python train.py --n_layer=15 --d_model=128 --n_head=2 --n_kv_head=2 --head_dim=64 --d_mlp=512 --vocab_size=4096 --activation="tanh_gelu" --norm="layernorm" --norm_place="pre" --norm_eps=1e-05 --positions="learned" --qk_norm=false --attn_scale=0.125 --bias="all" --tie_embeddings=true --parallel_block=false --init="normal" --init_std_qkv=0.0442 --init_std_o=0.00808 --init_std_up=0.0442 --init_std_down=0.00808 --optimizer="ademamix" --lr=0.000935 --beta1=0.9 --weight_decay=0.15 --lr_head=0.00813 --grad_clip=2.0 --warmup_steps=372 --schedule="wsd" --decay_fraction=0.792 --decay_shape="linear" --final_lr_fraction=0.0 --batch_tokens=16384 --seq_len=1024 --doc_mask=true --train_tokens=154400000 --steps=9424 --dataset="wikipedia_en"
Each number is 500 + 25 x the weight over its row's rms, rounded and kept within 0 to 999. Layers, rows and columns count from 0. Numbers have three digits each. The size before them is the row's rms in percent of the matrix's.

# layer 6 attention output (transposed), 128x128, rms 0.103, rows 55-63, columns 0-127
128:484451464539531500522498512470550453529507487466500522477500514486537517533548525509545510471502480457508486494452497500501501469513481517447506537432479535517491515509521491536504465526463484502491504564485470480483509502502497445486500469479497486505506498470514522492534483480539493507523502498479520507500508491478478531489513515520503507487467519535517513489468492553549498470526
113:495535509497483448495539485493485518487463525490488485515489505484514462512461451515508460506517546492489502526508487534487517513444492491514494488555533479482493492511530501476494560508574505525506472481477516545518487523510508496521501507522531516506461513503462528485504480493450494482507491528510470496509509517459462511509521513489513567489532483475473484487532513503465461531444
092:514493469499509511509453478520477501511556491484505508452502534470538512508534519517509535440508494503511490462474505449525541480517526485494503484474480516472459498521504485536502474504489514487486500503490472516503482488506493493501489422502483503525479501507544511513505552528487525488497530528472515494488539533520506541543468460524492431476472500500479517500495482523532546452501
107:505476526495459498508497514496490560516431492478514489523510506545513471519482468514551458536484501503518484519478559481502457490534463509474520532500472450511498480480462498519518482493461484487533512514527486507487526496529455484526516501540505489473470497485453524478524493501543449492508515499455510494487512527546508488499503534497491529536491460493481499525491515535546505493486
117:536538497488500485507486520557490544469492505518510516494491484481515511486499509487466503492474506486493490458472496511450499457506478463538515517524461482483459491562495506536473508520522537489533506487521486554523514512489524483543502485481483511486547513469486535493505521522477537509488526513446477505457527486517524489531549552462494501528487470504479510501493485484454479472451
113:473522501488532526540464486487477496476538489496489513502459461525530510470517552492498562523488475513461498486520481464470524483532540525519516481504498484518500482525522513481515504502475536496509505477517519483479447460479541483516515520467513489528528516486546429496497482510511539515499458486500498514528454443534505482479477482489488491488482506508550526506488505473461489539516
116:497518491516498527500446488550496519437538484518510516522458517537488517474532553497477533500503478531483502489519492489471530498532529489557481463500525463467491502532493506492486524539507524518524494472509486494468465454469526471463515503455496534520491515494547474499501536493475549485499503502512486494503477509505535516481537490483500489484467471479514522521506465446459496522474
112:533500515470459489496496515537491535526455516513512509508502492451499490524478477487461469488508511478512476487481535524500493471481452474482512523499468481500476508525500474533478495482534529504522496507510486540521532543513471522515481481525479522445546499503449545535503508518471498511489536520471480492459533533498519482558533542479504519536533469501466463488475502511496482458466
094:484524474480510519520487507471451516494514546482544474493473464524458497531523492488536510545530479481519492502480503479508511497475476492463526479448481499479473494528552466496540518467521515554517504484497451509522524552505472460507482496491459515483492510495534448534492521498467507517459522492487508513469487497521491513500521503461514455494506506545561527487484472494491522512506
# layer 6 attention value, 128x128, rms 0.109, rows 56-63, columns 0-127
111:491490480518504600472462494502489509512548502512518473527519519530486497495475509482507544485493487557474488494499505480508527512483454519448475480478475492513520496492526460549507453478470506523498533509515482468495504495517470497500513497454451495517506490471475562521478505464503492515515455489482490496473522482499512489502483528524483466510505513502523534525474488535516537507556
091:500486512526472438475523501486528497517491512495471488511482512518496514480497504507454549512513491437508536552540497520480461480508525518539510511519547513502462531502486527430492509543500535486488476512491529476484562543487489508508503531514517503472544494519466444542500479515519482502477504503445487518514492500490506484467504476484516512550501492530510506486504519484477475531480
095:521500497492524545523517496499526490489548542502488490482480489473487538521534518503503492489502536489453538451528463518479505512483499492455503474455541504492516525512524496485523510507501514502503489481504523498504444474506544541479438507477496520526517498508505495493525542453469534499514454507583481503502497505460512499502464487474472487456537499503528470485476518493453531509502
111:499493527510491518497556442482483467539545501515480480516539511489486483512478508476522524508504468508506533496538496484549496470495522567493486449497483458500532525481477481446504495456499508488472447521502507488500549488520479501489530512555494497514481487496547500512510451500465494478534518491517505467503497525469492513468510512545494474467519510516526471475483499531524536532499
114:501497496498517480498556533514475515480465453500462537511506475492498468519453477477522463489496468501523465474479549518523481480506513443538506503502486534476517539512494490487486505470503474494484465505487475525520530512507472476493500476530520483471512508519493531461498509542535491516504566535510527487499497588480490539524510470477535495492478508494490525505536507503553496478488
122:495487548500501484487555498505488478510507463501456499504529471475521501497481504481492503484494445476509489488499490490531514475482532505532528477512457515499497511501519488515486478442499537499486444514506481500509535509505442487495557481525494482460507498472487496478498484543518475507490587512465526505498543539471499506526514477487536541471516521511481482506533492530556485459523
112:506489496531496530498504445487502463526556552514506472498527534496514494495505522495522508508515518515493547516536487487527500512482516545470492455484534466511510487505478486481527520491497501493492471513508509499492513493504551524478525518514495497553484501497525477483500482458469488473538453476506462480493514472492493492430515521563458431497485497502521478468482496518475553540502
109:496478541536447464498470516500496500491507504511498538489548512479515524481508498484482474485496496516468510519482484536477476456509519507514508492539514490498512516477425493507502500503489496496503475536504515512517487474511534528476513448501560501485542501537513517420488468535538468493527506553512493519503486538494470474444529501522513499526515490500467465492499535518525476540487
# layer 6 attention query, 128x128, rms 0.0821, rows 64-109, columns 0-127
120:487486479497530501504481483483509497502454505486496517510475517497440522465497502509525515549502505534515510536470514514571452496497471526523484554501478469483553514525475522458478478514501479495492556501504504462488524517533503494500481534518478496462520481500492495514500477517474523502508522486489523494557506463559509486528484548506488502514456514475528448503482493514501494463553
102:513519475522476511505539520502519495511488482528488517495533507513494520475494496486549518432455543493509491491468497541480524493534492512549531575532524503534499530504485511498514440472467472434482510492519482549493487498514483528508467487518487520517471503487492514518477510481495496468537520516517497547513475490486530527506498484498509526532471573528494479515477486475486472489505
107:491472524507516517491504494486505513518471523511540533516515478518493512507490536496519497555513448490471497496486498493552487495516518498508495515441455534474550504518494482493474483483493468492472453465509544452481515487537505533505483523517478540480518494540502476498512491501493461507470517452513507512553517422502529500505494479473520446503467491512509470497498526546529505524531
107:485532485515447494508527514483485513527463459518467499505518482532502524472490492519544525510487493466538512514503531470559481523508542538496500482508569492552455469473493480513512486470485472494476511477477501520510491470529503492496470535516453521521494483455475503514485485483520502496510469496561509501471450527544502533540465480477486496513500518517511494533499490494523543519513
112:512487516454523502473503469520475512484485477527548508510513462508521485482489489470465478519498518482487521541505523501484488550512532482454511444515493507541490463496514520498494521468514549513501477529479504492490513470475538483515526511457539481487503513473523486480494495522502508481502495516464497481419508545460488457539496512511479496494548478484504472484502476555501552539511
118:482479495466491513459503506492521491490482532487553472542522523521483500482493497505485479551507470480491483510509530489552463507477493496540477489483512550507534509510495508476482487487497493508495443514502558453493541516538523550500470520498520507465548475543496452492523461511521484500477498518525487505532496459511491485465499514475514496524474507491510449503527557492516463545516
098:493462465518497539497494497520493494496511498494487519498494455486502516474516518468576528463516491518508481490512501474489587486518507550494483511466494537462526490476517476496485488529502478482504492459492480514484467516486520481490487472500503533491455511530471515528497531520461492472521484480564537529509513506478504512458447432502509509503510522507491523537508488495515547491467
119:475476510471471528445574518514508512514489481513538474513515481516504513426482496511490512507501481451492511524531523514547493526483486525489485469525499579525482486493534538480506476500501482493463446485495516481495487511500517532511510546479495493474507507518479466500497497504487476491515478492497508499484497513515467488506444488502537492487462524528483485508544517536537506569507
119:489500515518551515457490511496531477498499540505542500458539470527491508467479489471441515534514470468443491510517505518528471507464529524464507496535515527514543487515519536490530465502490495482478475489495513479522521493507512524526565513479460498478529514479500459509454513481494474524476472487464498524509557503500482499459484494515522484513515513503477500476534539533509491546506
120:540524509505524510571486483511479481503511517510456492475500485464543514522509510487535506467506531509439512455472449533466511480504496528475510499523493461478491459509523484510512510529534519495517504481500469544552485487509494457513543435520488494541510517495535507489483528500451542500480481499473503479505524483510506442495512464530484522512515502508481504495483517506469534494471
124:482471540539490502510511521473487509516471520481490536483514509541485554489489489495496526531517471486514469483538519491556467459479496517512482516469520483525504517483454546493467474478484483482501493514512536481487541459520504551494474509529470508485543489499469546513478466470489467526512462471525496510565518470550511460515475508483513477525472527502493484480488500498539486492519
092:490471513464462540463534448499538506494480491501522484511500489484493522435477449498505491507507530476512514479527535517521493484475518487507526519531527538467460496529493528533452517555494527499483479507506493486519510478445514521516526487503530520531471533501490534464469513467478494505515551477490493499511487519516466480461471528506503524481486514454463463503513522498544505526482
121:502512485517504478536522497502483501496528492502463491505523505456499492530535496529499499435493537525518484485481464553430555488504531454502487492519469451459485540492468448495510518526516517506499493515489467536500494510502485471493489423490542546525468531488512511530519519500482491483524519533519512499494513508480501530504499463514484527515502481512497532493495488478498459488447
111:520509472472457512507476493478505427515524524491470489477467527471503519477491515498522515494499503533512500493452475504537551496496501503503529562476516520468558507517529458468506523495474485491514533481517470501506446512501479531501472464533491514480465491528492493457528496510485521486478527502528503499565438466519511510494472521492498520482476533498515521515493453464487483501516
080:478509503561493502537496489517489541484500510506462519495494498529550458474456493504515527460502484517479443524490464488469552509517510538510490498495501521516526547456495477476511489534493497478519496485500466533507494474502429522460532516491476509513444493501510512532525513492494496481532498493487505514526525504454548550501486460469507508512501518519483556516508505467512511525465
101:494477466474536482507502527546485481514473501498530539472501465516482544477497494498484531508502508504496482498474504493540476500514462529489442530464448477495547474470511524503506486470517487483514538484496510485486549496528516530494473532494494498453548472496487471512501461521468493482524466487514516524483556500514553454534490497497523501524496524535485464496479483519455541488532
107:485458533469489467481507519516488538501501498471519486550458510514494476557509502518447475545531463510476488503532506463519472500463499469515448436485490504471477483511507470503485511502547487548523498535486532466494515538482509462497513532465509488482521498509489488488512488503520476532456510514468492493539509509490472505474534529500525466484513449467511507496513537492494477499461
100:467484510526465498505485475512509534511435453472524525516488470541465514478498481513554537507510498511566521533505526481541464463508523537491522520483526518506470489469454536507491472519490520495499540479474493513494512505518491516506479534519477514511498506459446507496488486501521462487526505481491532489468476528551486499490500511505488529531505520493510476539450500511551517538502
110:486533515518490492541531486512499531489495454510466520491514464505511512519456517483559515477501508488515485482537523480493521482530536495508497465495507507537433495456433503511495512438489490500484503500469499526510457474498485494493486514483523509530460526478508498503498514505523489475498458485566516502491475516516515500549467471485476471530492531502511533509481441504541546486503
106:492455535524451508468491493486527498509492542485541540537536483523450481461516517475505479510502428482530527499450503484545489509488558504489521531507542515503527515505453535497454459518467491498501497493495530469494548489523485512490491501509466541509531486488490521510520484510501483537503503486509488503514475475490498478442482503470466477548517518504499474509504514488521485532504
119:473516539475488511461481495504499493518477487506509473524491503544499520463470522483462512526501501501545512552513531440572469537471534511552534498523575511568496504510502521462495484464475497498504524492506509477489504521481498513515508523464480478473504483473476482496500497495527474542483498512485473473505435536493467534512485494505485491493503502498511490527516484467489502530523
098:486540481503519493489527493498513543465437496500456516490532459527456491443466471488522506483496509463500503495495565478531480519501514532525472494534522517523495468479509513502518525545499497489497485496478484515517496473501495500518566538474493493478525482474520482490470472458494515497533463497560482539453492527503509484506454493527492528536499522494486505524500507495512543476536
108:512447523501461539467488501491500472506530516491457491515508513490543532452489559471494501523517495486498541491510512467535489467482502548529527502461504486516530532504444537513460512484475519480509561528521512481468544484441497507491534492520495508486527533479484561502484506506500504511483523509478459466528511469506494480509495544475483495476509512493475504506500459482503527476505
101:504473522524481499514474492486487540517558494502517501527447479513542483493497475498522522483506496540476464494537516487456528490503485534493508493474514497487453476456487545502469464544497528503509523489495496501488525467424495491497507535533480520545458523484471538499494537473510482478499551478467515481486556525493507514465495458517524523482527474491483498496484507532480516509470
121:492482533477436532467481499496507482515461465473501496532485514473485536446510505506532513520512505512555518498510508513566472472479518514521532510485529516492506501507484529497498483532495495495508506512482502506467530510475505530496451446524461536510527480491443504480508479511529478517522473503497508474518427502563509515497476503543501514503458542506497479526460515472524507502513
134:498561471515484509539507500491478518536490493506504521471487451510474516498488491468523498459462557539492494501469482526463542479512488508500509519509494501504455513494505494512536495482498486504525523483495455534520450481510458492497484529474510504525449545472521469499500516478490512477535535490536518534489466524459491553523514503510501528501528557543518522506477448466495513521496
110:499515477534523521489521534498501501530488464507480521457516490504498512494492465498564518445461501504524470523488501521493512486549518558510538564520506498508525506491490515490507457540475459452460531485506487523483504492483516469506467508517490536504484502494469525519494502496497482448545480507530513528468538507484544533504499464511493544517517552509464496510452494506495481496509
127:500544523526513515520501516505476490526525468505477516481488495483492501542501512472530483456486541538470490491478486527442529494503539518489510508498485490487468542515482457482513498499507509503508522503478454549481457471502496470500480512481498538534491538486509462509488532484499501476479519503514513518492546529450499556551546477519468517517552500513521536500467438474496478484485
103:453507493467469517459506496479482498480461514467490483513441486502431521478502508521502509535522486491551503513527541482565446483451477495528490470523512512496524501525468522495499484539506500497509483522483511449466541498490510501510506513531459526479517504472451500513525500485493485527536463525501501475505490506544474513524496531525517509482475497515500521495493568520517489516529
118:483507528490511498495473475533497547490525450509464509526500506498508443548487503488518482444497511505515484521498524472425525545524542447508508469560501479488453499477486486488502516548503531515495493510481487546472496518483513480506486458483521509526487479505514491484511502500516520464519504517500497476429518558452517528501534488508471529505518461507501507518505482504502511501503
112:512472492473499511529490524476515496483496545498545511485509515478472488512522551485504469501521459468474485460503499550516487496489476451485495554538529499460514535553494538512490472466484507500504452492540504480498481534513485518490502485482489491473523507541487507505509473511509530547480520494479519527543476425504497498496507558520519468507474536487516462485519529512503458484491
131:493512470518519511497518493513495509470523475512473494501540510472543469517486522482504487451473536478501536483486482501441542507543499508482490477494478525516469495499535499548489557520511500510488506509481494544526444465467539454517515505449534502523519509491541475491484500489499529471504482523555501499443493526440493496508505470514496520504536467512488540495514475484486530491479
095:495522527503516507482533525477497494512531506523550501513528494472477479534531509515487461531480487477521514540471506502467479510498517456471501462563519467505496517533523480524501504453496520520469476485495505489511519523515485469514509516489562459508512538491500476501519511528510459556476481522445460481487522494446459495485559470486473481495520511498528518504506520471465480499475
093:490481443536492488516523518494498499530494476515484549469522475520490523466503482486553526466478505510524494510486507528500528487526508526516490582501528509519524505484478505471501455480478440462491532462510477524506485500511493525510450514534506528501476487483478524520484494499497476467521495495521508537506467496498525496503470456487516550550470573526495487519466472515497486492524
096:477529483502479482493525492479495542543499506500465495520497498526492492477490484515504542504487512529561473549473485468531532481510527517528498531519499468522524525469470461456503492480491456494481559528481500501511495505529492521500446523529496520482510468476466491513528458512516478476546475496534517479498471508545539534521460506445502527545489525525501514506469463483489508494507
093:477497548487542497476534477502516537525531494506515500547500495522518500495453520484459505510495521497517508525545499541495499479487533482539521445523498517498463512548447490488475487461493533507472496535503504475523469487478545515507518539507540506520483533505497487472454515494474503504518502494456469437532495504493465549490519509483515500446502487480529494495516511486501453539509
105:503528521494477509530506503528451545497480444494468512493505467526519545487488509474555534449517519485542458498520524497529528509522551498512476498508506489536463516468468525495485480518489501491500508506469489520493459469513526517510494499492481550525498498493495491496482505492495509458534461508542517522492484535518535495543455470513485511525487539526508505518438463496525519535529
132:501485508479449508491516529512509488501475500499519504498490457518464549427510537496493521517516468484525484496535504485571484486487514509531490501487505528519490507478449540498483467476491493487506509516497535483469539494520478555492479526516462519492535475516477494519497466526519470508503451500512481517506509485543516491528448516473504453521484554537493470506491514513533498547534
120:494483504537449537490481483506513485506522516492515526558483478486462483509527540497496487518490466529553509517479470454480526483497531489557522462499516494469498523527447464502462513496494491501509509529501524501475532503520445496468465474486485527526495479509490497488528497517515512509499546495505469471531449490490497580480537504469491473510525504532509513502504476444504506526505
140:471446490518487502450527502483521510502471480496547508507521483527466501425500502511493515520507464476551511558515545512560470491478522531515501512498546539505518499521459541494475466521496505489450525481492517448501541493522509513500505556506494527479522509475445494516477470509503455510508496476480490512503492500519489530469486520492515503519491528499502484523518518509536471519517
123:498514504479539485509515493497487501498563509501425500470485533472523457514482501501484525459500524540534456500483467511467533485490527471517515493526464451461525522505522442493498532512512528488493534530496497525500486522466503514500502470518528514487507500476517506470505484525487524482501452501519462463498510475494536488527510491504476539484484497511502553499473480488439473442509
087:481484495530509516478526550482497506527509460511502509469515518540520484492481522489514506490499485518512482519499533499547484522510551503500513534524531495512541517508485492477516416497449473476448532470517513508473514526529507522494482535529469488475527446507471501524477448477518454514499487507532474526499542461493549549498507490483487484521469535521518511521511499506518469513516
086:503493521464492500474487450491497502494533486487522473525456514491518521545497510522496488537499508528512530488518489503500519509481471468515539516456497534500455509529511505515503526459486535526497498502524492477505504468517493517492476516524557480491432519511519478467488531514523490490456577485457522498563459514507465495490505542488511482459514453451512506481523491491529494504483
092:472522487487463489486497487496489486538521451514451484471504547517551496490463534518497549490481519504497495498465462484522532508519520552500531525482482514501501514531515430490503522480483512502459547490482473539510470482510505490504477515506500523465495479471490461500501483502542487469491515502556492450471484515524552534522494486462502536504479504531532507509487447484493513524511
108:488493538493506493463509517499495540503473469506530514476522492538480481506512502495434479537504447517470485515509551466516452497497521532496496486493514545544505481467433531478511506495495500495495467480509515471492553519484504561507523525493509483507487503477472549494483502498526428521498498477476490528502493528467480510485494498515493472504508465471507471496497535543560516503495
102:459494517471495489455490495475469515475529521477501478561465516503482465515495535505467501552538480516539491510517482465524492493456486480524477438491496491464490500498482477501489508502516536560514491525474521475491514543507483486480499480473491496489534509515508458488520480538518476536483496510474510429526485481533465505540503525518505476482495451509527537485521534486468515523496
# layer 6 attention key, 128x128, rms 0.0846, rows 64-109, columns 0-127
110:510483467520484483508495512590538512468495520503500476560520515460501470470532520526502512483505507488537494496496507497504505544554484490508484502490490512479487490510514511495445501517506502488485494552495523495442505508533493511457488493448510543480510452533524475508518478503511524447499495518495473542493507508500554479499482521495540514489486454465455480513507492557505493485492
110:490503522472503503519522442427460497542512524493493501458504490519511468495493498481485503511516480508501513497497504514495511459471546501497555479503536486524499504508487510466521499534498538455513512468490475466567485503492492483540520478537486461507479552498505467474509500520487491558501526503473524484527495484524460508497519484508471495511482547555550523473519485458492489525494
107:511477482512486492499506522577550494479509502533488506577500531480527471484496517519488487475478508499504502506491495530518495533561477505494438496480480510482507482507482509492456493489478474488490505512517527502426488534500485469447495511470502508479519493519514499531538475520499517436496465505504486505518522500498556495507531528475528509485500446440482479516495520523492513488484
099:488512511504511513503525468495446499480490518478477502453464514493517502484480488490476509507523492501464480504498548486517525461503566462500542470529554490536504454499503514487525481517514500502531514461489519507519478453475514506534496488534536496486459549479488493455507518525511530547489522543498502479518491497500459501514478472523482475469466516507521517497536518447442517527483
100:521511492493496516502481556535522513536498438521512476573494473493504522524485514497510491473491513492479506509489482500491471533521452528523457522496514523513507507458499483522486502461492477558494477467518521542460512489499510507507468499450502499487500437489478522507487451519523531455456505488511491516442508502492541514495484503474500467519479498465446496538515512536503500499522
113:521488485510494494496481516575545492472504481512493486567519529488526487490522518502510492491480499484526503508494493512492505547566477518526460502498473515487483505513490496536458496480505474499487480551503527517426496527513492486462504507466528533494541440515507534527491462497506520432488477498511491487491503514517572495508508517492517493499522462463478477502503522539487508497512
091:503490506496518485501543499512498460511527493559490510515513557516504423519511518443486468514459509528510522501429506536531528485524531476477551493511506479480513476503509484512516521495478502490513512473535489489522515513471508476507521464516490449515511535495521506462513560512520503513481478504509516402498513484518474483488514502501507479503501503487528524514492477489510516521462
116:497487504488511519476486500528503448455489451503488487526494556496544484497488525484481520514512491487481501483519505486561500526563521518490471527517533503487476508491561464501472479476517476526515457485514514490458479497482505519498504509468525477485490465527500528516496482503497515458486517465511529464490508547555508496516522451499511491489486450426502506547511491491480530522495
104:463474497515492513493481497511483461475463505445503487479495492492534518508457520539503520528553475494461496535517521526575476546490486521519428517499467531489505523500531499507471512493533503558513475497479492463474499519511508515448517497462506530485493490534502496537476473487484484510466498485495511537516511539510492489517530486506510503495474451446488471534503493525478506519510
113:479526524494487496508511475431447519516477523502485508421500480506469518524453491537492480527524475497480493512512496468535493471429502494497514507497509492499520477515507501491519499542530544524513499484484472487569518507501532478509515488504468486494479563500511500497482546505484477572491510472487518529523503481496460507501503502498488523470478530553509536488491487480501470498488
115:502459497545498491485479495554522488467481511497501516543539536445532491475522507540492513473512498515496489495506532497553514503546507481505470498488484506482520485522508514490442496513499487508488517545466531494424487476500510477456500504481516549477513443528500487498499484496490509453523506538499481484531520513506534495503520497484529507489463434445455510513516529497489507491489
094:500476487513513515462487490516496516458484514504518473509497505501500506499511516469520511519510488498470510511496514514539495508495477535509427493519509486488498518530534474507461487464526471514523489513501526480465485491482514512457479504470483520467550384561501519528486503484488515473518536509537472469483482539521503477497482476481522498496487465483458518545490475511521549527522
119:503517508483480510500525481417469534571514502504516509465493495545482548535488491482511494548486489506498543492496470500488508486459523499479557473520500463514491503474477499495525497515506514491491499480494479472558512498474499512525512495494503458507486507476509501484509535497506481540524509475493515467508492482478464496488478497495474502496513562601526503474494471466523480484511
097:493495511483472484531498480465464477502508543482485516461523506504476455492538516481511501552569490508527493495475492524506518425466486513454524485518510471475519474513496520481493499497519518466511514486487465471521507541522492489471520465535493502506498556507521474497513514487511498543554485501471497500575470490529487503509507507528501517464508520551546522479489462509489512495485
092:490519514498507491503519479435472494524512519489498507440502511538501480503459509489490500505487481525497502489488503506502526457462544493498556498507522466486498496499478518484524493523494502476486516456500485470570498504496500494526490513554491451513472569502505505472522505497490450568505516527473540491529496514505454503484533471499470489509488546555536508511497491455495475515480
095:512474501493486495517500508552524468518510454546459511582528517458525433476513483519508466448472507482533486502512475516467504506542500478511521508492509518486523475466557501516479499523484513500491503493491500546461532521512499475477489480517510495530472493519509459499519505533512512464459489539471480524483526502509532521515489517472504535488492478459471495521541475508527477493487
109:511489483513505493490485540566550499465500469502509504556487509482511521507524484517506501476463507484536514504502499486495490525539461511508455502488462506494506521509495479500485501472505456526491498563513545542454501498511492515467494526470501540488539429505501521541494491498489515439504472495531477510468500503482556505502484524497518494520516455445480470515470511538505496483524
096:500488498524523507493553521579538495480489500503521512546487501478525499485494539481447520503495514503475493492483553487538530505519514463515496493510513503489505497513520512516469523493485477504492496499488539519471472430521500495495497489508544527460512429498508479461451514528490549478492475509519489492476502537511480477511477491484539511498465469493440477536501527496502542526513
102:509522523485532504525510512467466505529506520493504503442465478516527510495487481478485523508509499520487505490492530485505519480470547491481549489507565458523533450509493518505494515523491478506528525453516542495511490453473513480543489508513526459496486516479499482458513501542470500568499522503521512465507498472448469519491496448517471482482494542497490531495498530450476500509467
103:499459509518486505508529504546506499470485513502517514564519523498533474484497508507514493502492507479495523512497543511523492531549460505523452505481503535479489489517488501528459492500468477476515505484494492509418482488504492442493473504476501534475507458542511486496511482491524517433510530535533513483491510511558549479480522495483491482502445449500494468501517536513481538507503
107:487485486497500495521489513544491466440467477431523502494484504476506526485498542505497538502538503511496484501493547492491510497530489483469459498502521522513523506540509493498490499511529483526530479525466550493478475462525513537494510494520517517483503471477481475480522435496479531459519494513517509533512466552520504498493481480564500465525465475444523480512528535533468515505500
097:480516509511511509484506497463457481484492543448466489456471472493526490495485510445519517521506488489463462515473504518493513494510565477544550516522548501512480473497547496522497492544518493500534497491489510502530477458469491524533490499522513486516503504507490484467516526543520502540484516522481524493474481504514453511500490440499488489508476489507495511558513478427482504528470
103:525459488546511503530495474532519504508491488543477536517577498486491442486535502522546502479482520511483502500499512523495474449543478486448441513459511528504512471505472513489461484518447494483539498522497524488449491482539557466468482509482486495501504487517508470469514497500529521490504529520503501519510510509529512501485509511510545514506493480472500532533533536520511503524494
092:484498474508562481479523472491499512517511462571550507485484547509480496508497485461437491478451506494491495494465540491520495470459539513485481499518509494493514487529500472483554511476497492507480503474512496508553500487486499506521491523504507480522533491516503514490446514464495483535441484506511527454474506508504471485490509533463525514553476505488451518489473500504550488520490
114:535472499516494495488526512555548507435484485516498496554538534479517485497517530495503502483494509504525480483491500496523528507535500466490465493509519506493493505512520476530457492492498479471525494541485501521461474459537531495459508482511545530481523421503514499484489533506505538428531466515530467470506517497554522488479485504494523511513477481477477506535525496523496529515509
115:470528508461524506507510481430449504529521514463498501429468461512490523509482510479509522538537493512499496482498520494505498485436530499495539489515526469504508509523512500481520503516503542503520516458487481460565499484488489513532493500542489487522472542490495486480485503511460505575521526503498514495514477487481471510509482474516483507485463536545531510462511477461480489504499
111:505505518495494490520527445446452509539518517514501515443494482520503475474491502475478508517509488493495503496496508509510522476481550482500557504515537507509482485492514512489544485527489536481508514454486468488568499487494485498533519492548497454524461562500514460460480524513483475551493523520469511482525504511514456480503524472477484510492488543545522506488508473456507500525477
115:488517479474496508522519468424469542541531527471516493443470471512490528517475501485488521526520505514480520482488512497501519472439526497498532496510512475515506474495494519495538498510481529518512516466492471478572497480494516519519503493538487481510470553470509486482498502495476504567511514488486517500510484472477466512488480492510461515463501567542519506461483477464504475495487
110:494478484524501496487498519580547512458489483483496495537499524490527487499522529519500507516513509480514493488500506504516492535550495488504452495480486510492477524511511488505448497489524478527501491556483540521456487494527511519474490505462536537482528399521502509505476480493510498425503473500514468498487513509498548486490474527510529500514505459440471477511494509512509513490512
107:542524517471478489499520527470497541551537472548521491519467477535477501511505496444497495487442495521498520483481481485435512506503502509523549494494510498528501476474476505521546507497485479476507528466514504545543490489485506522546494512515517459527488502475476522474509506523528480501479473477506506484463491473501468506465477491488475475547508567550485472498475499482533491512501
112:507439519499469521513449509496518492462486541458507486527522529491505506510502497532505496532518513488518521479529504505512480546503460512512440512450449497483501508522495497528435517475494501492510521537513516463432528538523463475474512506477472539493509439544514502524518491489494514480505509493513471514535537488492555505489539491513525507505510462496528499496497514518484492472512
117:498546521471506537502497505428459514537519492516493511463491457519499510507494490450514488482473496508481505500482476496492499479463509500511548516530527476515481481471515480509571476510476518487516502455522451519553490486458517494534496497509495456516476559484503486472512526502514483550485523490491523488478487483505461500501491486504466492496533561540531521471504492461489505527490
095:453510480489483516519505481458475480497456520452519484431472498538505567531476510543495535530536508502481537519514516490514484554433479504499471525481507518511474525499497502524519506495527507536508492506472516493523498481515478492529520526478479498476457497464475502524503481489454509538504540476519513519462487502462488520520497484486470491491485513510531499426500503498488518496526
102:504500503493508493516510468446446473539511527497509504463503496516510460489496499498472519530513480505499500501484520504514524452476549494505570494527543508505520467503508509486537501540498541472494504456483484479542492482504475477532510480549499448514470573497523462465513514495476489550493530519474519486540495498516456506494515476483495501493497537546527528483513488466489523504481
089:512506517495509478506507465525477479546518489500498506467514515504510465480499491455480510520497508514540490503472522490501540445523551469506561486518562507521476465478508512474517486561499510442488502472463522496562484466495484502528488495549521474494482531495489461464493495528490486515519500526443524488523467493507481509514485467507502502496487540550497515483532492489472520510467
090:499505506474514492491466498530513513514490429480510465516490486512508536500516529505524544505502507511499525518525504481512495486545493533496408517507514504513486520514470496491472510485516470511509467518515586471490463475481507501474498545456491503486531454527499499520520424504482496457532491465525517530487461504517510484508479521505509501521500510448477498482472484532508498512530
106:555502530470494492513513536504485519528508493521470498530476526492510470498483501474499520509486506530497503484479518493521518462543568472494534487496574479505542455505510507533469499534508494486523523470512540526500491460491525502509486475521539484492499460502509489423514477559514517526480478478503518445533488475512498508465489467528514481477515516488457500511515497457513504508478
125:537450498510499497508499510570547482467501477502470514568505554476534472479517513521518497484495513494502495482516529497516499507572510489498464509482511513509517492512500501514445489506474474478523478487496527507423493502503500474480481488509530502497507442524503496482490491512501520432499495495505489490515511514526548506477517471492526503492493449434470497543524535512492503502502
106:557494477497493480503539507536542549495531488500522525554509486509487496503525521483543491465464522507518513502485508493474510498534467469503474497482508510515497503517420500491507509490451474441492506495502500507486494526538534448527466526532511509509515501486496487500531470502510516411528506499539505487489503490519545507460475524511469464519486499497515453484504530509493516516520
121:507457500516482497490507506571529485464479496487505488566502520490527490484507535499495514505505517476486510507488532504525506525554499506505448509497516532485473521508519498504444508463484482509513473513496522491427475463502473501472493503476524526490527436537502499501501466505506524441486503524524501498477491554536524479502509483463524493501490444441476481518518503512497538511518
108:517514511484479491518467479448490502555488500509495499449510493523482495511529487517517506514512499517523503511491462492478515446499512502491532493501534492534496493477500520502532494566497495473514496485473495500571509508504494501526505474512488452526502540484512498496513496496523465557502476493460528496541464466510443496510499507496501527504510579570503538479487456479537498500467
090:497471523485466495523502437468474475509488518508479504457476530494521483484499500499475517504509475505481510485515517536514536452495520490494553509505524504503482486501489532477538508545482523459510528480502498475520494470495466501509519498534520443539462587494508465474544499506501488554499501531467526502544491487530487471516533467501483504509499510542515523488512492445493491531473
093:501512472492501491498478515540548495467518483498520499537510487501507527493540512496505501498508516514494502499503513501475499520511444523468448481511467498497514522522471515490468499435515468527468481535520539499461505506514477518466501507453499537471556450510496517529469463474493525469533479490525461516485480513480534517510488553516529475502508472443483484493469504555514514470542
097:495521525458477499523500485467468486540533466559473506450503499515501500489515493461483502496494481523492490513513501521483530442496515493484550493524543474529490461482497508488554483502470505468487480464499462512519470494493520514508489488546510478503476579458522470482503504522529497549493489496475501531527456491538468515525493504483485504475503552545520518483496478477489488531480
101:459473491575491485483493505560504491490484511469560485508476502490528494488483491513485506515508486511504483503519546511521494530520476517495504472506501525495516524513475516491470507468486457552489468534483510495469512448496478517479514503519524494488509472470482494523482476498463512499499497527505518506491507510494493497506528442470517500573468456422492489533521564453494499501492
110:501493495498493486496484528547544498458494462506504489559494514483505535524519496518511486483482521503509492497501517503501492542532463491487435505482480512489495517497499514510459507478517470509488493547501532519441490499513510502474490510458519536490534420511503533525490481473504525425504476479524473523471504495480551498499470530512534488521507471438470483509477507544502516479511